config.yaml
n_layer: 9
d_model: 256
n_head: 4
n_kv_head: 4
head_dim: 64
d_mlp: 768
vocab_size: 8192
activation: "swiglu"
norm: "rmsnorm"
norm_place: "pre"
norm_eps: 1e-05
positions: "rope"
rope_base: 10000.0
rope_fraction: 0.25
qk_norm: false
attn_scale: 0.125
bias: "none"
tie_embeddings: false
parallel_block: false
init: "orth"
init_std_qkv: 0.0305
init_std_o: 0.0
init_std_up: 0.0305
init_std_down: 0.0
optimizer: "adam_variant"
lr: 0.00125
beta1: 0.9
beta2: 0.95
weight_decay: 0.071
lr_head: 0.00938
grad_clip: 1.0
warmup_steps: 215
schedule: "wsd"
decay_fraction: 0.535
decay_shape: "linear"
final_lr_fraction: 0.0
batch_tokens: 65536
seq_len: 768
doc_mask: true
train_tokens: 633100000
steps: 9661
dataset: "wikipedia_en"
Each number is 500 + 25 x the weight over its row's rms, rounded and kept within 0 to 999. Layers, rows and columns count from 0. Numbers have three digits each. The size before them is the row's rms in percent of the matrix's.

# layer 6 MLP up, 768x256, rms 0.0793, rows 401-408, columns 0-127
099:483503477522513487541481484509509454494529482525466508477499499524507484461473499504531479497479522470492502468453501507487511519546487527511499500470485536497492513471481547504488479516459488501467496506546487534488428473516520492493521462546523518531535506512531481488491514531508487494468499519527499480457513467524490491484523468486516523489498506556510532532524569489502478467501
103:447523519500502525501543486508497501511470507537520525498526469522464538554451551454472492457513486485501530534527486515475465505469493490521514521481491546442515483464495452518524519484478492497476495517496486476529494490511461479509535569495542498559526488488514519507503519509479500509550489515478469466467477496552469466488522502520488493503520560478458450533529472490489498510511
096:502513526525479498507449468483500546489537560490502496481553506494496478470504514545513481488487498527434498468523473495447503492436487510504491539503508496526487503467499517575523501467489515497539549489491483500501466528493501506508456517481528534476480480512502511515477507501497473526546458508480489472537465486517450522494479474506511471501489444487549515469455485456503468493476
099:479520477537493508492498511454482499441506537482460500479530460523512518481512498474474465513485457528471550526496511525550479511514520504506470512473490509510527544489507506516484494529485468441483484444494491528502519503472539508515488513518470505463495471442510452514504492509520504498492494557494522542507521514520495578507507547464461483509525468447521501472503509484522516492522
093:494470488527500521497444504465500461466508460535465463491502506491470491503491478454482502494501473511465516517488523488516484490447529513527488441474464508498505471541531480504471550501523506522483499542524504534512488505490468501493512505511510469513498501527534473460521526462432510527503476553509495470493518461458468500501477523478502530489492473512520456442533443452485465520476
099:514470548461451519532494485480505479452546467526461485526547476486488514527466547481524511523534486498440460495467497468528487544486501517470493514508477509486504519528512493487523500501495544437529511508501504506498518532500526519522538511497476510554465487530475511482501515517542512499507526485527511492503495483476524488474500502511488520543503512514472523515505467547512513488503
107:490501498518533495533468504520510493473508498543515519496482484476541498515498490533469510509555449514505492510503524524498493503533523512558468507480506461524499504554497481511492507516505508519521524490502485537534497526515453480474499491492483499540514509513529460491491483522540542501506502504501541488523536461512522509508463534485457469475546467468508517517502515496510510499529
097:489514491472483515544538478521499485474473514522551513493515506484527506520513476513459516541502545508464507478545471471540508506508513505513579523522500566518496489531500501475441510485511509540470486491522481529482521475506522509493533500469511491496474503491513509502491504528494514502511465538518510494516515527532498507464513555505543529474522517522501552524473518491491532467485
# layer 6 MLP down (transposed), 768x256, rms 0.0764, rows 401-407, columns 0-127
101:544505475497528477508503519486522539558439473490478532507512480514510495481507522503473483477450507525497538544488497557466523539492464521502496481498456452474498523553488498468487496515517484486493507500453450518497483459488476504516464466460542504484502494552484471471469498492495478507445531526524494511468527543487461468541499501501500475493516473508527543512493515484534528507499
101:503515503469483537468481484488521495536508532516507500483495514493496473553466522474517509497520484534476528515520525489497499486501542474491477497473509502485540498489473471528487520499509503451485511472477503491499513468500471545545449487505488478457484487518512512516488494518522492497488476524504510510491505516506489478520501534484523507498461543513519529519464540463474495530483
096:525511542489513474474468508478480531500483507530534522494542502515498462483494497534509537497496499514501491497436524527453503470484458473467501490478512524515512523499479474508526464527502507548534479506486486520509492489479521548514493452525514528494486538492512507483565467498492482521452486528462457489478496493505470479494502505482549514536494509500485478479494522530546472485510
100:506504524518470515495517474499483506513535488513487463494500488508541482492481510511491542465468481487469486464497480545462493508520459509541484502478410485526497508488546509459540517476502520498515504517543523482501506544544540488477522519500527501491477507520482505474471458509461494476477493487498482484495461472502456513479489501555492487463519512460478520471544508522494527509506
098:569517524523459478492532555480487512497537515526505491455493504532481509473512499497535520452431509482543470508460529447509475487499481502519474495487453516561481457486517485472530470510453482498490477461506455514486445521520515507489478517496526496528527489520495506503496521492473503507446498525483502468509527497491496521495516452521499485513530520470555477489500530503468487519512
100:453501453467531518493481439495491491523510504501498499525496493485435505503504516524492538505512499505499520451503517441527559481433496493516527566537491518464475474508525499468523516489490517500507505502455486490470515483536462513538513490498464485484461494526489524533513494501529466495548499483515509493501510492508483468521522485499468510532488500466541500485496504503441495505454
105:467503461460543505482535493521505456480468473497495511486481507474491477482507518476535491489510539495501537528512519487507486524519520481490520535496512470516546499508497521474490486511454475486511474497520539504528502529479483496538493522459517483505505528510473444473477484501526550496513495449496520500533548473494529475463472445509511470500496472517465535569486465523470447501473
# layer 6 MLP gate, 768x256, rms 0.0843, rows 402-408, columns 0-127
103:484511486519531538511481454470483519475516508468531526473483522498483468499543494516505525574514474453532502487497501525472505508542524504512509495508515491529433492528495503503470517477517484500489481491482504508467485534517528492466517511497490529510509513480477524492484492507522489537504502509491506500498489496498496487488503488524497507471482477471477504482482453456524549454506
095:506485488423460514509500492494515539493514525488511492509461487481513474507479531503482539508513500498509487511526510496513517517522515533474468483485527508470489521482502459509498538487514499495487460494520521502470505501512506473483511510499447499495511526466529515474498515493539495503518490486481495508480529465429496466470535512516465525456499471529507475495456517505438516487523
096:511498508495531501434433516511503552525488530500519509472520491505525509539512512536532516466463485497454507515453495506500547462483466472458452525547485490506525511482496493491498489501542503489533525462521510505511496496498529480511493477507458526480479532478531514539481476490498525515510446494506487496513483499473530514505507534454536468498485510481533518519542509464526486502507
093:529475467513527534541469507525547491450498502471500453521500468498518506547464471515464416497507488524466503506499505504530495489498505539500469502494528524460511543543481513487498524479510497524503491509514503471550531513523493491475545533500501442516552504478558444474526495533494483508489484523511521495532533463491538437512490540528486508500474458483484497476482510461528480537493
096:483494491513488472531455513539494554467502507530481485502496487493503461491464523515519514439505482486481481482525472470498529527502490501524472504508518512508485468464575529478530511474516493511563485483459511499478486509502499471502510529434474446478508509497491540506503514487514527522511462510519533516473524472531449518482497505527496512516462507498541540481458535483534551557474
103:474540522459530492512523477523510534513494497503533487551496488470519480464456497531484483482504501489490464518463532494467492496513462511515478509492498517462473503490479500491481466464520522489541499496527540536531499480505505464461529497535486512496513482517501496482534470505442486458501531473532491524525541530525475475484488469530516529501499496517536532525424490478482499432518
093:512488517516514479510493470504479519517481450496492461509475542513504517491508481486489504517520527510537507521476518522466547486421474496489482490505490490478498504489428551478501484449491488518488507525480525498529501486510502515503527546519507505495516514465497499511456471528542470457482465532500478531495470556486518490482481503481501531506504476514455474525536537458506504482468